From a checkpoint of a small transformer trained on Wikipedia.
Size: 8 layers, width 128, 8 heads of 32 (1 for keys and values), MLP 1024 tanh GELU, vocabulary 2892, 3.44M parameters.
Architecture: RMSNorm before each block, rotary positions, no biases in attention or MLP, untied embeddings.
Training: a variant of SOAP for these matrices, 156M tokens, 4761 steps.
Each number is 128 + 32 x the weight over the matrix's rms, rounded and kept within 0 to 255. Layers, rows and columns count from 0.

# layer 5 MLP up, 1024x128, rms 0.239, rows 473-499, columns 0-127
[[ 69 127 110 131 138 134  89 142  89 121 171 107 163 150 133 139 184 174  95 135 124 136 148 143  96 108  92 149 146 116 120 142 152 162 123 115 137 151  95 144 151 116  85 139 113 134  92 104 137  77 132 153 104 198  92 144 122  78 125 152  64 161 116  69 144 160 118 117  99  95  96 120 128 201  94 136 170 150 153 120  98 135 118 129 136 132  98 120 116 100  98 168 143 129 170 112 174 118 125 134 173 124 153 187 158 100 146  70 166 112 146  65 136 101  66 125 110 125  75 168 101 114 121  73 169 130  85 156]
 [144 119  96 152 118 131 125 121  64 136 101 126 137 125 139 134 100 186 148 100 151 141 110 122 154 183 126  86 127 151 124  81 108 160 154 182 200 119 116 102  77 112  86 164  97 114 138 117  95 150 134 161 147  91  97 169 136 131  52  29 134 133 104 108 205 183  84  95  70 170 103 167 133  81  91 147 145 138  70 164  79  51 128 154  91  95 127 116 158 116 174 104 144 167 112  70 119 104 119  73 106 134 144 139 126 128 132  95 161 176 110 174 142 145 154 145 151 178  88  73 164 164 144 187 136 111 147 137]
 [112 128 155 160 141 147  86 123 140  96 112 153 127  88  89 135  99 126 179  68  88 136 121 145 139 159 149 121  64  91 156 156 118 177 125 128 158 135  74 167 138 192  95  87 115  86 134 149 103 128 158 147 133 184 123 153 212  70 150 126  83 111 149 148  78 160 148  90  90  44 151 158 170 109 231 104 117 112 104  76 106 130 156 132 147 123 144 140  90 151 167 148 169 100 128 127 156 127 122  86 152 122 126 123  95 122 123 133  94 154 141 143 189 150 118 160 137 122  91 118 119 129  89 169 124  56  74 134]
 [165 150 121 152  97 142 132 193  72 170 140 136  65 211 141 130  89 166 170 129 115 182 143 135 159 108 101 127 121 113 101 175 131 107 119 186 136  94 161 146 137 175 105  95 155 108  96 125 165  70 209 169 114 160 167 141 133 137 115 143 122 103 146 193 184 128 102  85 109 137 140  82  78  90 162 110 152  96 149 140  79 166 129  95 128 156 139 160 101 118 158  69 151 135 152 171  66 125 101  75 159 107 175  92 119 147 133 164 110 169 125 104 178  97 165 153 190 124 160 143 112 142 180 164 171 113 138  26]
 [134 126 118 130  86 218 181  99 159 106 120 125 109 141 109  89 101 140 168 144 151 160 162  72 165 171 114 135 146 162 152 129 113 115 147 116 142 120  91 126  94  96  61 139  79  77 183 128 149 137 150 114 126  86 146 107  54 169  92 103 207 109  77 132 149 175 124  92 148  91 130  79 148 145 144 106 125 116  48 119  85 157 128 114 131  76 125  81 169 132 174 141  79 137 180 138 161 123 155  91 150  92 106 114 146  56 138 187 115 127 159 101 156 191 149 120 150 152 149 122 135 163 122  90 167  76 142 152]
 [ 86  90 176 121 101 139 122 154 116 143  88 129 117  69 136 128 117  98 111 168 139 106 118 111 170  79 106  64 208  73  92 154 177  72 160 150 134 142 173 116 160 147 173 144 138 179 181 121  77  85 136 125  89 132 121 179  99 202 110  96 112 134 141 160 138 143 102 135 136 132 164 143 205 132 125  90 189 208 149 129 130  58  62 123  93 138 120 166  78 151 115 128 151 144  93 101 135  99  91 140 134 178 128  72 180 168 147 134 125 144 144 111 137 112 123  70 162  76 102 117  86 150 139 128 202 178 108  84]
 [108 136 187 168  98 106 102 113 113 133 130 149 218 133 106 139 162 122  75  62 141 162 110 163 176 129 124 137 127  69 114 112 169 179 131 136 123 135 123 166 140 152 139 112 116  88 155 137  82 150 117 135 111 120 160 161 131 169 124 195 152 142  89 136 105 101 156  88 181 136 167 129 101 126 173 169 117 136 151  46 147 139  97 127 106 153 140 151 129 132 167 182  67  74 104 157 129 126 129 164 172 155 120 165 118 121 195 197 147  91 171 138 125  90 123  65 123 147 173 187 137 170  57  59  86 138 105 151]
 [127 100 118 118  86 133 141 199 133 108 131 135 113 143 101 120 138  57 127 151  88 106  96 111 108 134  51 129 126 112 126 102 108  93 114 160  95 172  94 121 121 162 139 123  94  99  70 166 157 132 115 131 148 172 124 116  74 112 121 102  70 121 104 122 108 144 110  98 137 176  85  80  78 150 115 158 136 173 136 107 122 132 142 128 142  93 150 179 107 161 129 115 148  65 157 130 112 122 147 126  89 155 155 147  68  95 145 135 127 145 127  81 134 152 119 191 158 162 118 162 121 173 155 132 160 168 125 116]
 [ 71 132 121 114  98 157 146 136 112 128 129 152  84 138  99 145 143 177  42 129 105 120 140 156 124  90 145 159 171 129 100 119 153  91 171 138 212 149  92 142 218 118 106 158 133 165 117 101 114 127 106 139 109 159 178 112  93 123 124  98 141 112 128 170 100 101 125 130 155 142 107 139  69  88 132 133  92 128 132 114 138 147  87 100  91  76 112 133 130 157 106 116 162 133 119  48 148 185 130 116  76 117 178 127  78  91 152 102 134 176 131 132  97 136 159 126 171 191 101  87 103 153 108 138 151 131 152 126]
 [164 142  97 151 135 142 105 166 154  47 195 149 137  99  76  82 176 126  94 146 141 119 192 107 142 129  96 146 130  89 121 148 143 159 143 202 175 100 125 139 154  68 108  92 108 164 136  97 104  98 132 120 159  59 108 130 104 156 169 182 124 114 134 127  91  93 111  37  90 122 109 114 104 102 124 117  75 106 117 144 158 176 159 151 178 164 148  95  83 137  83  96 191 105 154 103 160 103 199 104 138 130 129 197  99 130 132 128 105 189  83 159 183  90 153 175 148 152 158 153 131 139 110 103 114 108 142 154]
 [167 125  83 165 147 130 140 140 110 154 126 117 173 101 153 114 122 133 138 106 153 103 153 117 148 161 107 141  94 148 111 118 156 174 103  72 117  94 137 129 136 168 185 109 156 132  61 104  74  70 139 107  77 103  73 134 138 111 157 102 132 150 107 122 128 128  94 162 115  78  96 130 161 164 135 188 177 153 137 171 107 158 168 187 118  94 151 190 110 133 178  68 158 153 116 168 107 180 135  89  66 129 135 122 100  51 169 169  52 137  81 132  92 197 177 148  88 162 176  94 162 133  91  99 102  94  88 178]
 [137 150 130 137 155 108  69 104 105 130 104 108 155 150  48 182 122 185  98 118 102 189 138 137 110 123 129  99 122 106 188 120  74 111  97  95 133 158  52 144 140  99  75 134 102  96 109 102 119 146 113 161 145  76 102 105 111  98  86 124  90  89 105 130 159 116 157 123  99 113  86 156 120 130 109 112  66 163 110 103  74 106 131  95 142 123 142  55  54 105 143 137 135 127 155 134 153 145 121  78  82 157 117 182  94 153 110 111  85 100 127 109 131 104 138 114 115 121 138 100 156 114 122 110 158  97 178 142]
 [161  90  50 135  94 190  97 139 111 121 115  89  79 136 141 121 139 133 107  77  95  85 106 129 182 161  79 109 123  95  99 113 147 149 109 119 101 109  92 118 149 149 137 208 120 116 141 170 114 186 158 117 103 160 164 160 186 123 122 114 106 125 117 141 161 134 177 129 137  99 118  65 109  69 103 156 128 140 147 102 161 163 163 141 149 113 120 114 121  82 123 150 154 153 146 117 160 187 121 126 121 161  96 104  42 125 188  86 172 142 166  88 144  81 139 193 134 139 200 135 199 173  68 122 134 196 169 123]
 [177  83 153 150 138 141 114 131 123  65 121 115 143  66 146 172 172 132 129 118 124 158 107 119 131 148 137 158 119 149 141 145 153 155 173 119 130 142 157 135 153  87 150 146 192 136 101 139 105  90 147  88 202 118 131 111 122 164  51  86 140 141 160 167 129 129 121 127 165  30 101 114 114  86 160 105 128 124 117 129 117 116 118 108  97 106 112  71 119 184  98 141 148 127  97 175 113 205 107 136  88 140  88 119 112 144 131 113 117  71 170 147 140  83 170 164 147 120 137 141 173 120 164 207 102  92 131 132]
 [122 140 134 109  79  85 153 136 115 118 171 106 148  77 149  94 146 104 149 134 107 122 112  72 176 160 134 123 182  98 126 137 132 144 119 126 119 101 108 159  90 119 127  78 145 109 170 153 101 132 164 168  65 129 120 108 146 140 153 129 178 127 150 129  67 167 103  79 168 129  98 115 176 147 101 132 112 182 158 162  95 118 157  98 125  61  59 152 163  90  94 160 130  60 164 113 139 138 158 121  84  89  90 135  60 184 142 179 159 116 157 163 160 163 127 141  83  95  96 154 122 154 107 107 227 144  87 122]
 [111 129  84  64  97  98 194 134 123 112 142 184  73  59 147  98 141 205 200 130 101  71 160  94  71  97 206 164 206 105  96 179 160 145  88  90 153 116 141 103 114 143 120  68 135 105 122 131  81 161  66 114 187  83  50 138 155 154 134 129 115 183  93  88 110 132 151 140  84 149  86 106 130 136  71 171  93 118 112 106  69 149 100 152 134 140 105 121 120 131 118  48 170 151 182 117 205 136  90 157 106 145  94 122 111 186  69  95 145 138 116 130 166 128 124  85  59 178 135 146 138 127  90 102 130 120 111  94]
 [105 152 133  94 132 114 145 176 121 104 117  97 123 149 112 166 149 101 101 170 136  96  98 151 174 156 147 125 182 144 152 108 110 122  88 143 137  77 132 122 137 145  57 105 143 153  77 149 103 134 117 108  93 125 115 219 128 100 140 142  81 166 151 122 162 160 117 134 134 156  80 118  88  88 122 140 103 121 227 180  52 108 135 116  92 118  68 102 106 212 101  54 170 144 144 117 133 174 170 154 155  87 119 132 164 114 114 167 118  98  99  81  97 157 126  99  77 108 133 137 155 171  98 105  67  75 142 152]
 [176 112 151 121 131 102 105 117 124 134 105 152 113 115 214  63 119 170  93 166 124 127 140  83 188 170 151 122 193 163 126 166 108 129 161 186 134 173 143 150  72 126 125 144 135  87 114 150 136 157 152 207 129 111 151 105 118 142 154 123 133 139  25 131 118 189 133 120 139 152 115 162 158  92 100  91 157 108 164 119 109 105 155 150 114 127 152 124 107  57 121 108  76 201  79 121 154 149 140 100 157 113 110 137 138 117 133 137  90 170 133 187 109  66 105  99 128 123 119  41 119  87 135  88 108 156 191 157]
 [135 111 215 120 113 136 160 120 140 152  95 143 110 105 171 143 140 137 139 132 146 136  77  98 151 124 168 129 154 104 142 106 141 130 162 172  76 116 126  87 122 106  67 148 132  93 126 168 112 177 130 117 137  86  96  62 136 168 123  87 140 135  85 121 139 106 148  81 113  73 129 100  66  94 175 161 113 119  76 140  82 147  88 116 105  93  89 140  83 108 203 159 179 163 176 129 127 126 121  96 147  95 145 113  91 135 116  94 183 155 120 161 120 102 142 131 214  99 135 145 106 178  94  87 124 114 135 186]
 [136  63 169  64 121 119 176 186 113 140 105 127 101 147 120 146 144 111 103  70 171 115 110 124 126 126 138  98 107 134 159 152 167 152 125 113 121 177 132 198 147 135 143  79  86 136 106 155 114 125  91 174 198 133 157 144 195 132  85 133 155 152 110 127  72 186  96  66 196  93 162  55 148 163  77 183  93 152  94 114 130 133 122 130 100 111  96 136 133 106 109 118 110 102  99  93 109 125  74 172 116 177  67 171 149 144 166 126  87 189 156  87 125  64 148 100 163 138 173 153 154  87 136 161  98 114 234 124]
 [191 193 121 124 135 160  96 161 208 163  70  96 137  78 147  85 172 202  99 143 112  95  78  99  62 125 102 120 103 105 135 167 144 162 101 126 122 143 138 132 110  42 119 177  84 100 147 126 130 127  86  77 117  85 135 101 141 188 148 148  90 118 141 190 115 158 126 146 110 132 173 139 130 137 105  87 125 168 167 111 112 158 159 119 107 133 120  71 153 133 162 129 137 165 145 140 134 156 103  76 159 118 128  74 131 101 110 118 187 162 116 125  80 143 100 136 167 114 150 111 160 124 125 136 111 141 130 119]
 [136 133 155 138 129 113 136 162 142  66 135 157 178 191 116 116 128  77 128 134 134 103  86  99 118 111 166 141 119 101 117 103 105 119 116 112 121 118 121 131 126 184  79 132 170 111 109  92 129  95  86 115 154  93 135  80  98 173  75 121 134 113  85 147 115 133 178 106  96  49  62 115 135 166  75 117 130 171 137 103 123 116  94 107 160  91  89 133 127  92 141 119 210 110 164  65 108 136 132  29 131 184 166 128 116 110  90  49 152 112  21 105  88  89 163 103 137 193 105 131 129 125 123  91 107 128 137 121]
 [ 91 113 104  59  77 116 153 130  89 138 106 158 122 117 114  96 111 128  88 144  74  59 121 155  44 166 127 184 121 106 126 109 151 111 130 159 162 178  79 128 174 160 148 135 123 117 134 104 175 171  80 104 163  90 137 153 172  98  97 111  77 154 143 122  81 132 152  52 117 115 102 107 190 124 115 121  83 136 136 174 110 122 147 153 161 102  62 182  93  83 168 115 151 139 121  86 158 182 107 168 131  89 166  87  93 119 121 179 131  77 180 143 147 104 163 147 132 144 109  71  95  99 101 107 138 148 137 120]
 [193 138 117 138 124 157  94  94  62 141 123 194 179 174 106 112 109 117 134 115 136 132 109 148 127 121 199  82 163  70  90 116 179 135 120 187 128 143  78 124 112 135 197 144 138  91 155 102 118 105  98  73  96  95 127 131  36 153 123 109 108 104 161 162 136 151  84  88 142  78  88 139 160 146 174 179  76 201  92 181 107 100 113 136  72  56 115 167 151 127 108 183 101 197 164 142 178 101 119 137 210 175 185 175 167 135 141 130  80 176 109 186 132  65 148  81  82 115 113 103 126 174  84 143 146  96 121 159]
 [122 139 158 145  76 132 104 112 146 111 104 132 113  82 140 108 121 159 111 175 161 169  64 173 131  51 115 100 121 169 144 129  98 140 141 134  89  93 117 183 114 198 113 116 142 199  13 115 156  64  87 187 165 123 133 150 133 135 142 127 145 139 142 215 167 140  78 115  60  93 122 163 153 205 156 117 107 157 116 152 123  99 124  84 125 116 127 123  71 107 147  77 109 176 170  77 117 140 123 129  98 103 148 156 132 124 121 117 167 128 101 111 116  63 127 174 143 127 138 126 117 168 108 135 143  61 154 105]
 [128 125  86 194 102 112 131  83  84 140 118 123 119 110 142 117 145 163 158 159 123 116 137 134 136 128 128  92 133 114 125  84 141 108 164  92 157 116  87 176  89  73  95 179 127 124 142 127  59 109 121 146  90 139 132 143 103 169 120 153 101 109 112 136 163 118 133 113  81 122  89 137 162 134 145 130 156  67 119 155 127 137  76 184 101  98 148 103 137 109  89 198 104 124 164 168 130 151 148 171 119 171 117 144  98 132 162 164 131 173 114 109 116 135 157 141  95  87 152  98  97 116 109 122 132 111 128 113]
 [165 140 176 125 147 166 132 117 141  67 195 118 122 165  97 140 120 101 150 121 125  56 148 106 107 144 115 157  76 111 147 148 159 120 157 120  95 110 154 113 157 143 117  92 119 147 136 169  42 151  91 100 138 133 143 162 155 127 167 149  80 179 139 126 135 170 170 163 110 167 111 107 153 147 142 124  33 107  72  99 107 128 143 134  98  71 156 136 168 128 114 123 147 166 133 106 154 148  89  99 157 110  81 145 140 143 117 116  95 121 146 134 127 108 194 197  99 155  61 127  97 158  68 105 109 146 113  94]]
# layer 5 MLP down (transposed), 1024x128, rms 0.243, rows 473-499, columns 0-127
[[217 116  99 123 128 158 182 159  90 127 173 150  87 151 119 156 114 105 146 149 147 193 142 149  87 158 124 130 116 157 131 107 156 134  93 133 105  98 162 163 140 112  66 176 128 131 134 122 176  75 161 157 146  54 164 106 159 118  86 119 118 140  88 129 172 119 148 122 140 125 132 119 120 108 138 170 129 124 133 135 132 102  76 148 109 149 161 151 153 130  89 222  81 119 116 144 107 137 172 109 147 121 123 129 163 102 156 106  70 198  85 131 143  72 124 103 115 154 136 149 141 164 139 154 167  93 121 156]
 [119 176 158 157 152 162 103  83  33 148 138 169 132 129  80  78 194 197  74 132 161 180  78 149 138 100  31 126 152 195 157 124 108 161 172 166 118  65  77 106 166 201   0 103  93 184 123 150 170 109  99 133 173 175  69 158 118 156 188  80 156  93 163  73 134 162 188 129 190 105  69 124 149 163 122 167  94 109 176  88 144  86 139 132  71  49 129 108 135 129 172 151  91  42 157 214 164 125 133 184 104 214 121 117 166 163 115  71  97 153 169 125 141 125  73 136 111 145  44 125 154 130 156 140 116 122 116 129]
 [ 85 154 135 126 136 136 131  93 209 165  87 131 131  95 118 188  91 150 110 128  94 178 118 148  66 158 128 151 114 145 151 150 125 166 120 115 145  82 125 142 100 169 143  73 147  79  76  53 145 158 135 147 183 132 154 115 172  76 205 114 169 131  83 159 103 157 179 141 149  79 175  97 123 134  96 117 170 153 116 155 104 118  88 155 166 141 134 154 120 137 163 132 161 108 146  86  96  74 110  89 120 114  87 134 103 132  82 167 126 133 138 162 159 127 126 163 149 166 108 122 120 148 193 144 109  86 146 102]
 [117  83 130 131 103 126  95 119  68 100 112 128 192  65 115 112 192  83 120 108 187  70 124  95 149 131  88 132 155 146 145 137 164 159  83 124 155 113  40 130  95  71 112 128 105 130 101  91 128 118  61 112 142 115 124 132 137 134  90 129 131 131 126  91 166  91 128 119 147 163 132 151 171 163 121 130 136 161 111 146  81  68 139 132 255 183 188 122 133 156 110 205 136  81 169 115  87 130 142 154 175 124 167 144 138  89 136 171 188 143  85  68 139 102 143  86 183  99  93 136  86 121 120 121 164 118 126 140]
 [136 136 113 142 134 151 123 128 117 136 181  89  90  88 174 218  44 169 110 113 158  93 188 102 137 130 150 106 216  93 142  68  76 109 194 143 164  97 137  77 137 120 113 101  95  74  80 126 154  97 107 165 139 145 143 159 135 104  88 112  84 165 137  80 132 154 146  79 134 156 134 155 126 107 158 145 121 164 185 108 180 156  81 101 142  85 141 120 148  80 144 110 129 140 109 180 106 120  49  96  61 155 207 128 136 148 106 112 144 199 179 149  71 131 113 127 132 153 126 152 193 153 130 163 169 141 156 162]
 [146 122 172 111 142 180 120 104 140 108  86 122  85 166 144 146  66 142 202 135 120 130 133 171 156 141 124 156 142 169 130 131  54 147 182 172 133  96  60  92 167 124 164  98 109 143 108  73  85  85 129 147 102  83 132  92 122 163 183 115 148 129  59 140 136  71  84 175 138 166 131 117  83 138 150 130 189 149  84 118  55 156 138 152 105  82  53  68 188 124 121 155 160 135 130 116 180 124 160 115 104 113 136 113 114 155 101 109 165 138 134 188 113 103 113 162 157 146 113 127 127 114 134 119  93  69 145 123]
 [185 139 136 125 143  94 135 125 150 123  77 103  90 206 112 135 121 136 106 151 136 172 134 102 136  91 147 100  81 144 134 144 117 120 116 156 147 108 155 100 162  81 142 125 138 159 155 128 161 116 144 167 139 190 143  98 113  52  75 127 186 122  93  82 133 122 120 141 158 100 110 133 120 110 144 127 108 132 117 118 106  97 166 129 150 137 131 164 185 147 131  80 111 139 174  85  79 113 169 113 154 126 115 112 161 120 140 114 128 146 101 146 104 148 164 191 121 124  83 141  92 121 160 168 168 118 168 151]
 [103 103 104 125 149 149  96 126 161 127 155 163 159 101  99 114 137 140 116 161 139  88  70 147 119 129 170 160 158 191  95 162 136 129  92 111 202 134  96 228 139 125  91 118 110 144 151 134 139 129 152 131 167 152 115 194 148 134 136 158 146 100 109  93 126  73 173 232 144 100 168 131 167 155 177 114 130 118 170 182 163 128 136 136 136 128 121 108 140 122  71  71 141 140 186 110  86 121 132 148 140 183 143 126 194 142 127 123 135 123 151 136 148 166 208  76 117 110 149  74 163 105 122 139  77 117 139 158]
 [141 150 131 137 201 154 159 154 131 130 155 190 132 103 114 149 168 100 139 122 108 100 137 104 163 139  91 176 117 133 109 128 120 134  91 125 134 106 169 133 102 204 143 107 161 127 119 189  88 127 190  63  96 117 146  75  86 104 145  88 169 125 116  88 183 176 171  91 143 101 126  98 138 118 160 158 143 152 137 124 119 104  90 115 126 152  85 116  90  64 124 131 140 103 160 121 145 182 127 148 169 129 144 161  94  93 124 125 109 128 119 108 111 120 186 101 153 132 123 119  97 122 141  79 123 102  83  93]
 [115  92  54 124 162 144 119 162  76 136  99 150 126 152 100 120  90 158 153  74 122 102 126  99 128 108  99 120 136 102 161  97 177  89 120 127  89 209 106 100 104 127 135 215 180 144 139 119 141 117 101 176 112 141 116 131 134 138 126  98 131 178 144 161  93 159 143 171 131 101 138 141 140 144 116 113  96 139 169 117 110 121 165 184 119 111 115 164  72 110 136  65  65 105  76 139 126 131 105 128 122 168 138 115 132 106 110 158 122 123 131 137 220 131 105  96 135 147 128 138  98 173 123 167 124 100 117 103]
 [101 118 115 103 114 131 119 211 121  99 165  65  95  91  96 111 140 159  84 134 112  83  54 189 143  84 117 140 100 128 127 146  88 184  80 115 102  98 152 188 122 144 166  91 114 137 124 166 189 174 133  51 189  84 170 183  97 186 164 118 133 113 127 113 191 129 124 177  91 142 127 101  88 139 102  88 148 144 121 128 167 143 148  96 113 138  71 113  92 169 148  88  99 126 145  69 216 151 100 127 159  83 139 148 145 164  96 129 110 132 158 171  98  46 155 127 194 125 185 159  96 167 101 119 132 146 202 182]
 [ 57 149  92 123  85 178 172 113 147 149 184  92 135 150 180  65 111 103 141 134 116  86  91 142 117 138 109 122 158  96  62  95 120 156 139 160 111  69 142  95 124 101 107 125 116 158 134 140 140  46 190 104 147  96 152 119 147  94 167 135 159  93 180 113 148 136 161 130 166 129 162 104 126  88 155 154 149 126 105 137 125 134  97  99 127  81 107 117 179 138 166 183 153 136 114 131 160 133 140 138 108 140 126  99 127 131 138 103 181 132  84 138 163  78 116 172 199 125 119 139 135 105 143 142 131  84 122 134]
 [129 167 103 193 127 103 153 142 146 140 140 135 138 127 142 143 110 109 169 166  96 108 158 106  90 122 184 140  98 155  92 149 127 154 214 106 144 146 128 122 148  92  92 120 170 163 119 135 136  93 195  80 161 133 147  96 121 148 114 147 159 177 114 158 117 163 130  88 153 120  96 159 154  73 126 131 122 116 123 156 105  84 104  47 151 147 113 130  64 190 102 145 129  96  94 123  75 147 135 197 141 130 175 112 180  93 119 168  81 109 141 148 213 110 110 144 174 142  57 162 108  97 149  92  87  81  52 139]
 [103 108 136 105 146 113 131 118  78 185 111 133 160 160  77  61  80 118 111 154 156 121 137 132 143 147 138 105 193 109 119 148 108 111  98 199 137 120 145 136 130 132 148 139  75 103 133 113 138 143 135  98  72 142 129 114 121 111 186 190  65 103 134 134 115  83 161 124  86 174 145 109 148 188 125  84 151 154 141 163 137 161 152 128 108 173 171 169 122 125 135 114  98  83 143  96 145  66 116 137 139  74 113 122  89 128 112 133 107 173 148 116  37 168 100 109  66 109 133  85 144 104 134 110 175 145 110 146]
 [182 144 145 151 220 150 142 144  52  88 144 117 145 152 153 133 132 177 113 117  90 125 134 158 116 134 159 110 135 157 189 106 129  99  73  91 133 120 134 130 146 151 148 138  96 134 126 131 111 178 112 110 201  65 168 119 139 150 109 127 157 162  91 108 157 153 151 168 137  83 173 123 111  90 121 109  84 120 125 121  77 107  80 144 102 102  98  99 140 111 113 146 150 129  79 169  97 104 108  81 175 171 147 115 117 113 117 116 156 146 118 123 120 139 136 136 140 179 148 123 152 127 127 129 105  63 133 183]
 [ 88 151 125  76 173 108 135 160 117 108  80 140 104 127 101 109 124  83 112 138 115  87 130 152 120 175 173 154 187 203 127 117  93 149 112 112 122 175 133 206 124 122 178 148 121 113 140  99 144 137 143 154 138 182 184  92 168 126 193 125 143 181 128 107 172 116 186 132  66 208 138 118 135 126 186 191  83 172 195  88 138 152 138 195  91 115 145 167  89 179 124 116 115  86 153  99 142 118 122  86 149 144 175 135 111 169 121 176 103  82 131 130  77 193 208 123 169  75 128 127 138 182 121 184  54 106 187 179]
 [136  90 129 153 114 126 164 106 191 132 147 146 103 126 138 138  95 132 189 157 126 143  97 148 125 122 163 116 115  65 110 184  87 119 123 114 136 175 136  75 132 140  99 131 123 210 123 131  87 187 165 126 108 150  66 105 196 104 109  72 150 104 150  40 126  99 159 132 157 117 123 115 125  93 148 118  79 135 114 121 126 126 122 161 127 188 171 147 190  82 125 117 120 117 143 126 107  73 115 117  93 131 140 132 122 172 141 131 103 148  98 160 124 151 150 215 133  87 117 199 124 111 176 144 135 145 137 125]
 [148 115 155 151 145 151 157 106 129 111 109 123  90 119  94 163 136 129 119 139 120 164 101 129 140 107 100 120 129 126  87 114 129 130 115 139 133 145  80  91 151 141 123 131 148 168 126 125 116  70 132  82 150 142 125  95 105 123 124 153 180 133 119 128 126  79 101 104 101  96  79 100  92 140 107 167 154 160 103  96 144 158  66 125 146 172 101 130 180 188 115 123 105  52 129 179  86 195 120 128 115  81 114 125 129 113 122 164 227 145  88  38 189 165 148 151 115 157 155 182 191 123 155 135 109 105  73  60]
 [188 104 128 163 118 107 123  78 133 187 104 132 155 136 170 130  42  94 100 178  84 119 126  57 167 147 115 149  79 237 108 113 102  92 176 195  98 112  66 127 114 133 156 116 102 125 114  58 108  87 107 181 115 125 136 147 142 143 104 114 123 150 106 162 120 158 128 139 143 122 172 143 190 131 169  91 145 160 105 100  74 114  91 153 123 159 147 141 110 141 155  43 137  76 142 103 112 131 123 162 115 132  93 130 140 165 167 142 144 120 113 135  84  95  98 126 128 121 138 120 161 166 171 163 121 141 184 163]
 [104 124  86 147 115  98  97  92 120 154 114 124 146  71 102 134 121 113 155 120 174 141 134  89 178  57 116 123 161 126 111  94  68  80 117 168 122 169  87 142 188  97 130 168 143 136  93  89 118 132 141 102  96 158 154 107 110 192 131 159  80 121  80 147 124  67 150 137 152 160 127 147 157 152 132  91 180 148 140 136 136 119 130 101 170 114  99 131 101 110 146  87 137 133 131 111 142 120 121 111 179 166 152  89 182 110 120  85 146 121 132 116 163 189 101 158  91 124 111 137  89 139 144  79 219 143 117  91]
 [142 149 117 130 172 107 159 122  71 132 103 137 108 103 161  98 104 156 111 109 131  93 125 123 178 121  80 149 116 104 198  82 173 135  94 126 116 178 158 120  96 148 149 122 136 124  93 144 145 125 166 150 127 198 109 131 102 145 124 126 157  85 157  69 155 119 152 108 169 108 146 109 109 116 141 139  98 160 131 154 174  74 117 138 180  98  70  90 138  99 172 129 112 196 139  85 177 144 103 155  94  98 111 130 148 147 192 153  57 156 142 116 160 132 183 127 138 172  96 115 123  92 175 122 121 109 167 113]
 [118 101 109 129  82 101 107 122 159 115 134  74 136 109  79 137  89 106 182 134  64 162 101 154  80 195 158 147 108 105  95 105 138  97 106 223 169 135  82 225 134  50 124 140 140 145 154 189  93  84 108  79  89 108 128  88 116 170  63 132 144 144 113 100 103 143 108 177  47 101 136  78 175 171 177 179 160 140 159 140 128 111  82 139  87 120 131 151 127 170 124 165 154 109 131  67 136  57 121 123 132 128 104  88 135 114 147 117 146 122 145 122 126  85 136 139 208 118  59 134  92  84  68  55 121 132 163 151]
 [150 183 181 151 157  93 144 103 179 122 157 155 140 139 167 120 143 116 106 148 113 136  95  72 161  54 142 165 148 149  64 129 144 118  92 139 115 154 113 106 153 159 115 168 129 115 169 116 212 114 112 155 119 114 127 156  84 144  84 110 131 143 159 139 118 152 117 140 197 114 142 182 100 133 151  98 152 160 102 136  78  89 117 137  88 190 147 192  88  86 149  97 193 188 172  90 121 160 144 123 125 124 141 211 134 120 130 115 130 112 105 147  29 180 120 141 100 136 117 161 145 151  73  97  79 128  89 161]
 [132  98 106 150  62 173 183 163 101 115  88 171 169 111 149 154 109  71 163 105 149 134 106  85 112  27 172 144 194 112  91  87 120 118 119  56 132 183  23  56  81 146 106 151 112 148 109 177 133 180 120  87 123 124 109 180 120 150 189 117 126 108 169 115  68 162 113 113 130 131 109 231  91 153  85 165  68 154 153 136 132 119 127 113 138 172 161 107  73 184  95 194 171 143  98 139 154 200 149 166 134 103 145 106  90  66 116 174 110  99 210  70 199  79 112 149 118 117 128  16 182 101 113 153 125  69 170 113]
 [212 126 183 111 115 152 116 100  82 115  70  92 107 120 149 150 121 140  98 123 102  85 113  72 151  78 145 128 195 109  91  87 191  67  89  94  81 177 135 142 128 137 195 178 189  64 104 132  86 131 130 125 131 104 154 146 117 125 154 124  86 120 131  34  92 153 114 113 156 115 116 140 106 105 143 113 102  97  61 161  54  70 116 177 123 170  95 111  88 150  94 133 190 111  99 119 138  66 140 119 148 156  94 139 118 126 141 103 103 126 164 114 159  95 104 155 154 164 144 120 128 187 104 164  75 160  74  52]
 [ 97 166 222 153 143 123 101 194 173 155 120 121  97 131  89 163  63  72  70 138 109 139 117 144 134 100 128 164 111 126 140 178 109 175 100  98 119 103 157  93 101 143 121 116  82 126  79 117 111 135 130 108 150 126 152 142  96 165 106 149 114 133 192  63 132 102  76 175  81  88  97 116 141 124 174 118 155 151  96 123  96 144 149 159 129 158 139 125 135 109 100 128 153  86 135 152 152 155 121 169 102 108 120 146 125 149 135 143  96  87 151 130 128 156 125  91 152 165 107 119 131 184 122 158 123  97 130 132]
 [133  94 116 155 166 102 124 133  61 113 191 126 131  96 183  95 141 104 163  94 150 117 118  85 113 127  91 150 145 117 121 145 129 115 132 139 136 100 144 134 162 131 112 107 109  89 110  73 124  49 161  98 138 111  85 173 128 132 115 158  79 124 138 180  98  88 192 120 101  89 112  66 113 131 161 125 113 227  78 133  87 121 101  68 153 119 121 131 167 183  97 113 129 131 136  84 118 124 133  99 145  90 155 127 115 102 132  92 132  54 135 121  64 129 137  77 139 167  90 128 114 131 131 135 138  80 127 169]]